python train.py --d_model=128 --head_dim=64 --d_mlp=512 --activation="quick_gelu" --norm="layernorm" --attn_scale=0.125 --bias="all" --parallel_block=false --init_std_qkv=0.0442 --init_std_o=0.0442 --init_std_down=0.0442 --beta1=0.95 --decay_shape="linear" --steps=3910
Each number is 128 + 32 x the weight over its row's rms, rounded and kept within 0 to 255. Layers, rows and columns count from 0. Numbers have three digits each. The size before them is the row's rms in percent of the matrix's.

# layer 3 attention output, 128x128, rms 0.287, rows 0-99, columns 0-63
098:080170113105123088119121095129125147105120109114152107105133127155173151102175149089106157189149143106144092177090154175172134123132117107079139135107130154132119156128132162165115104116134121
098:124129130122124136148087091092142169152097124113078158117101124100134125141129171073171131110147141108112139129141164127147088113137134150139166154135085102156165120155159110144099186114078146
105:129089164114160190129125134136110128139091130161113140136134145103129086112104129142183128066161102144147110148119135146114143121167182164136111130180120141162154076162138126100138147138148123
104:086113126171132154120142156166155101132171122063119132086155088147132150099138123098155148174099096124098126128139108082125123104098086147123100122157150169098148115098107118171133139131082105
102:103090119099136162097129146146142118173176152128122112179119121153118138114102119149155135140110086111130175176132168118085161170116092118169151149191150115119125124123114126147055170097099168
093:121149104124093116141095102098135157107108120127140159118141101144161069133121143117131110141104173122106129098149120154146114119104130131137127136119138126148145192069183131090138162113130104
107:165134111123129112124132112097124122087126110122150057091107105145137110178153155152103118149151151113149109123127108078124114102136137109103111133071154164140074100106150146153127083169104071
110:118164117137122176097154125111118120118101127187194124168128158134153130115118152148124139105099149141109146158133104081105175159098157108160147160157136151114124164111104130121088167095116147
079:133160121112143154138107104113120130120127163118064154052101106057153107122098153137150148120146134103154090056128139116160101075171103120126106123108107177149135079143077096136097108144137130
099:116101136151164099115117109098096110145153124089080089133117135140138110155134142110125073147151137114179135076107150132078088163107155117107122139120134094112070109135158117122101102121091138
093:106142083175121109174102119122079119135138080085132066145142061118149108159107145124142142148155180124134120127132132152106100146140153130117123139101161094070106107090141154145094149158174123
120:146117170121118153096117140132138076118139170154167144119108130142152108057068091134094101079136128115116200114100126090097141181171120121162150127123134102134081115099144158077093116157113155
098:103121177177123213142109118131118101132111147150135073102152160130145111139130081148140126135123099117216152087120138132124140166105164142149082165118115153163105124156118146084116104111159149
110:124090130099157166116134145103145111084086190174185134109183074125124132134152160129164160111130111116155113150128116083095135074136156138142113175126142187131119109148109120119090118084100085
104:136139091149139151092173168154114141156115147099136072150108111126167095154130136139126101149132124124138124158095130123114162137096125099115118150155141164093119110102149139079110112123124115
093:121149089165161140084111151111109140173152091177094126157149187190087106146095107088178080114118156122070146144146152070127161138110085151150115094162169117179119139123114086163144094163142120
099:096118166134116156105139095121155117152133115132081108127116175156117140113168161071157142128160115118157129110151118142114153119080141180098106098141122123115117111156152123078184157141194134
112:094164161145147116185117140106096151117107153103139126154106171166144122158117123130097111199115148159201142084059118136107133141125140108102164153091120149098143130118170088108151146135127144
100:152158158150148158162146147158135173105112150129159148106121144151112113113105084131142142133134101150094151165100127164134163074109100151135123089111157106122189178133158141164203140123122093
103:101139124142130117129097123100151117166086161120132142137099164118185143127151122080104121110154147122150158073104148152122094105140183093120158132108101116124111117144140169094062124113102163
098:121142143118113120096129126117109163104109112156090181168085161127072141132080117156122105089098126109142121155052119180075120124163117139175125134113146119127109164118140095153127149125138111
094:148096100100168109094165088147098097119134114124100116119108096115130126113192152111139155137088125101100135130122145104112116099103117124096095137129109094095097111176149128159106152136117093
100:115124118126123108175120086135109158081125126148121107181149181146124193199176142129096134134113087116154132131147169149133120120111195138128118106111084136074120170099119095154131107051151134
088:187120128118111148144154148127099134144104173133137121078115058070077134100142105151093142102155133115136110124140103158094113134187101114126144113134083114148125111166153164135126122137156158
106:131109142084145136139092109110142127121169172112139107182135139174135098203133061120127182145130134126138158100144157121158141107131101103168140124118128096130111130116145111083125144103100129
117:106100144179086109166134116138165114137170106121124120173145134087135115153091101170145119125128103153133107110159156156116180164123157150157134138175102139140148148105100132120170177086135134
095:124145128142110162135146127084084143091112138154170127075113113143148075117174172168144137137092113072186094169144109118137162161110103127157099145102142135127076091110092175120097107098158134
098:187119135130138085102139053103118120087141130119116139114091083104173130130128145120124149100116156079079127119125184133140083129128124080158133161097117131100120134118142148070087082122120162
109:121096065132129145127148180156149120131108151104171146127130109112096151084131099152104161130128100113158083141097110155070162090118163130154111139186126163132134097134107171075137119120148108
097:125128122116107123100165169142112093187094155156099136143105195168096099112142133099139091100140122142139118134064137087150110130161171159072135158107146142211168116117142158119164074157121142
087:109127145078126150140165109134097111160154132121174128213152137097151114096101152142129191147089120164111192129117143141104126170155159112130162117138136075104098149132112102148061182130158154
091:146162123104120129062124099066089086110148096115114127141129158108205052155133110141138092131133153119156113098118126157133096132129132133110132089100163134150100170105146232094135120182103112
110:151107095129121139097095119086079140139153107130130159183142150124123105176127141137217145078139103115076089142125111129113157150120128115207141104176108112156141136109110178117124152110114163
099:083109103083123137114122180127161106145144158103162127176155140136153132161146162139173191135162072135147142132112100091107149134133128128138133101177134127099098087102143164136127165150061116
106:147130130137144128112095146148104178146099074128124122091123136115182153140125143150159145085073136134142150135155118127088090118120173140160117129093122126094147139122128197126163148169114118
083:140175101103126130134141149165093192117196110139099110134107087118097102103057127113140184152149125143114126087160132160107099137166088109140111105121160145162126126118136120183166192122165155
105:119127112113095105176126133121082137114133132133147119156152133078133141163152114170125139149112155146137102109130124151115099109125135108113122146113085145058106134149124150169104104127124101
112:146042130152129119145112113114117138141139131112113090181160182124146141183119135119130107159126105107111104122138097104100154087135153130130157109122089132065076148117111098098140106118154118
088:168154166090138146121130115097114143135107102096135095101164070108142121151140167070152168116166174124136107127198078110175112102102104154068154108144118166130118134110130132139191140123089069
097:093184126141143181083128118166147088115119119153122167086148194132121162135152125110114141150115132073111117168118135118144113085104161158092130083170148143143144165110066120101104123082148103
102:113182103158109107133097071133152114142078159082126134114135125168122160195150145102110130088136135123072072110121144156146154131105150142140169144151132123104233104120130168128147129138106152
099:109183150141114120140110133138137140109101156125139173087140125146145186120121115102105103149133146141155139110088136130109092139170131134109163112132175124087158114087166146138119143125129124
104:114106098110122103124122100067145140068132122152108094187177143165148121184139130130135130173145101175068132132173150099139136135107144131108126126134170144097125159083146086156113142101139129
094:111174084135098136121111129126118102158112133088136135113139090163131140134120131162098170136120127129133097133120200178121168139140160108151119123182155120083189101062127173136121136146120098
102:153123114098107136128126109148118142177135137127123129137141090106087093059079137125112115137168085101055122107147163129152142129099102140141140139188116126149126111086156110145106092139177102
092:142144112113118092129148101111158109076107110150131117064102081108106106085162159087117155104160151166107150124153133097169099116080146171089119145085130134114137193133123091183121123102104114
106:109114117110131144133125079096174083121128160164127121118146146130111118133163111144163118159129103132144121101094141060118161121092109097130132118128119133132046114115178097091062138083119111
095:102199157086110159077152144155094105154125097110126118122141164132103165096145123139122128128096117112181071140125115167145130202116152161125109101175155200139128109116068168179142120167142141
102:113146122110113156119111115127132127135154126139141124126127159129102134090137090112145174160101136121125136117122115102146140129105079149129117102087123087101088166141144088133156145124175133
105:144134132122148132065134077117170150137096147161154112125112134113164133138118186134166120143123107120149141145152175100154146148081129067147176150140110119130124107176102116102085096102101134
088:091166142120095153104061141149114151121107096128142153167094141163096170144100109147129090082116218102156126135068160182137099112196155166105144155092182131159184143143122110133148082211119113
109:141116163140109077133124162180090157164150074134138128170130123140110179120143114134130079083084204125135153124155133154140073155131132128119111149137149135181157170145127131129166059181131148
105:094142195138133142122180138110165121117104124152144125108086124140090113146140147142163083118117155084138134179131143109162149109137142139105128167115134176215111169116099107111121087114108114
098:127119146067108123075111149088137113113124125114135156106088136132124130134185125115110129132121134131130141101108117157134096075122107163108127120144148150165119119147128163164134121162141116
109:105129126082120061187120144119110109138091160121104132100143136159078134182131113152122163109145221128100098144121114072127174123151104092167163137105115122099137112115101140133105163117106158
102:155144212112175140166142093096114198106146134110087122077111129149117154167098128110159168077173161075143097102102117176107133096144080143162119137097114113107142151121177144130169090134096126
089:101103163168119097111072158148093115089136123130100149172169151143134152150132128117141102141132170124083097073130151146120105145118146138119115146144126115091141082139114156156153108146107141
102:116129088105137153132104161129103080112154161116098169144137166169109140161130119176089133126134132131110089096139165159081141112105127132115092139159143141106215078119100110115165101148150136
096:143122156117120109124112146118114149122109105176103135185111164116128134121132169131172109083125132102138096140103159141124100129109164134139078170106157162133098128141072133149093110119103124
109:085101119180130100147141131164103149146133100110182112135160085155139173112140127109145136134107130121130133182164100142135151094158087090114143137118137154161148143120119136183173080092134101
117:120097118137135127138145148116076156158085135104148112119146113150174105156148174100145131173111128109148127132158121136136126090096142110123121149168104151134134110086167141095163122073164100
094:174174108112162134105105130116104104125098123181127143112148122122223115099140124121101108092121093143134163140162176170162103124102116107102110137124157145101177173151105152140072099123141106
088:144084160072114112182150158109128179098130149129111142129114135154089147091090129094133096143145102111134106127164104163101118105147120175122151142138157154162145160145144134180159119112117136
101:129183107177114123074158114136131115142079079096156135118107118085125129147160104130147165099057128110115153177124120166143136162116141124121136104116135100081153148146124170117142162107118123
093:117127089129123158149119118136131151097105138117124082142125106108118133046096086078026111177168137162161189104110126117095095137144148154094152135119160077136125125121190139144091165107177167
103:115154107097123149122115157146123155124149154143161105125181140122119153110124138069134125138128142087084151154184122108123129134157147157121182070137109123108095164119103160148129143100120174
102:135165142161137143133107068127121088180140089107128103098107124127116135139134090109175140122100170075146126103129138131178122150114091094153118137121079104146128093132113104096183104115166118
115:122121144116160104168129131169098153083136135125121120146137136131155147069101153089141114143161138132123123068125113131132110111118157093096101151103122159141131109130145130134135112128103134
092:117127125136134088151139177167074116093123143160126129142167076159143131133182139129085139122110122109134134146102119085159112148141116132127113160142142171131126109104115127140096126098117166
104:132117115180155142170107175108130138124162122112176142186159119147139116127157092112158105120111121178104111132163158161117139131143143159106103091118147109112134145191107104156172107194130135
107:103104139165136145108092169124133125129113169106122086153138131187125147098139120102087151095202053122152129113124121163151181144139137131150102105132184116128126119135122130156164110127077191
106:129148139122152128120100112089143151068131138126067127131128145114100095183097102153106104128124119133097139086179107115117123145077090175151154097144143150175101149100139113148162148130121160
095:122142112118143140094075106176122077162166133139158129174150122126170116105109109140162124136087148122089137160165179060153118152116121080129157166112110131137128091159055119116086129142110108
095:121105092187098076109095113139081096099137101123131164153152125129171130145118092124110151145097090110144098131098149132121135153165100099151143148125143120136127091177133150134157138076121135
109:137102144038108143157178107113140168101145110134157133166119145120122172128131158165107131109107166145165123134180103120114128125116122142134125148141086095110129194156122098130136101151139142
089:148134129113174121111106153177100167166143134101128132159110194160110182156046121094132111141098156099111123168116115120076115117135120088131164132059150103104124182126131099130133100144090121
096:101121070172156124166099136163139184135136150051142123141118149132137154175116102112097138168119111138142114141106170152125133084132126125132180118139110117112162099157104142133142068116128148
111:057118124138110106153139181147141127110162129143135146139147181099122136084125147143115161140152080135131103158123121096087148151132179159124084136124127160092098137095095098169120151097114125
104:137184073153154149135124133174101131172121151143134141163160137086124089093137100104123147158098116125093126160092167120131109123110126116113131120152125141103140106111084112119083146103200113
100:134110168098115103121155120128158106138117136122128132146162093129116116146132122109142156131145163111117106164137104140142140083157142136116153119150159142118146134129129173090110179110107080
089:121115108139154103138165127129134124128115108132141111133186117128151128147134102172167184161110105122133158144162137130161203135111101078142093079168100050073133146123148144093155117105153092
106:088121150141171143105096109109115108119113115085134102100096109093125153124130150155179137139152131081113121135093163128122134115155135057141117156114079105133090078131112147110096082189103122
100:172175122109184142097152115133106189127125095147103123134107125091143112089109109119170140124093122105108154178107152143134133159130070091123121137138139146144147134217112094128113138115136156
121:134118134109117096133159133151154090135146123107144130162083139140156134071136091107102133138115130159129140116108134108146114132094112119144113172138134200104150063140093121152146126138151133
103:173171134139154148110160138156115160104126110183130115114112130075115164101093120113109148138168155087128130166111148078128151129172160129174113114158095128146112150118124132121155135131178129
098:098131214148121133126143085179139130101133125112168136150126146146147168196152110146080161107092108117056179114104155187102163135150123081130136162108127192108160136129116102124108100130134157
098:111095111144137132163143138093121101093134178130173132127120111146145097118118156146126098129134143136133133107146076091110150106142076133128166122113130114161115116143159120098163096159139151
081:138175177098114158119117083108135112106131171138151101122102096120122112121118122127147173108172175088157090093092142118160071136145143152134085197069147137117118112083120127121082117123115060
084:108110122125103182155166065090126079151196111126131127128090149074159084109148128144121120131119127140192119097150133074146118143128090113147141137113063178151089135124128068143117088127170167
103:147142140078182114056139108107154097139101121104098118088131124129123133131102088081143134119129109128100205104161132131105112171094094117118127092135149117100085106110178117129117137114151119
096:167097129115125136156119167156128169124097127126119095135161097100153140117083081159161144099099071139146172145174114127154104143094135141180117130156147132081116164085135184132125116094111130
099:074176093185089165105121108182065106117145128090093120140149102074092136123115108124111146160113145077100103091143121113147138140172125101129129110131098077160103100109108106141147192059163167
111:119125117112090127100169143108114089111118220122147135134125119147076118114132137129180091141132109141075089137063146080090179131130114123141131171153078126101118108096157152147140125114068079
085:161114081177161129146152134131133170147178138097097105167129101101134119071061126110133125155161103111106120133149161123120148114120124118137159106152169077112108146101119143121089110106106137
079:131117128170159145170156172134133093130142110143102132103075144131079111137133103128143145111136150081185107133067083096132133085172101137157086107112144123133116182163105104144118133142112161
093:129146125084138169107118128143176142071117154145122126105141111141108121142168113091116131155155125112124137139106137113152122076134109174090111099136119121112126126110161121078133134152162089
099:116153127075137195053108142167145071152113151168140106134140138121101092126158112163161165089154049132108148138096150110159147140120138129141094090151155169121090091105117117156053124155122100
096:117140151106110164161136130139139151114158143128133081158186100115115118120123118134115171131172172117166110109133162137146153123173162145101100124101132123112112167112098123132085109134098109
099:135113109154165097166098150150096114134131115144141123113115135122145151056156079123144190124108155132095145131069140101085140124149154128144073123068128136018094103134162103145091184137173098
103:089141144157109154157137140158127103156147099115139124172155180124101114150106041107089107117086131124112162135122105117127120129154152135103147122089130162148078161067163132139117123110104107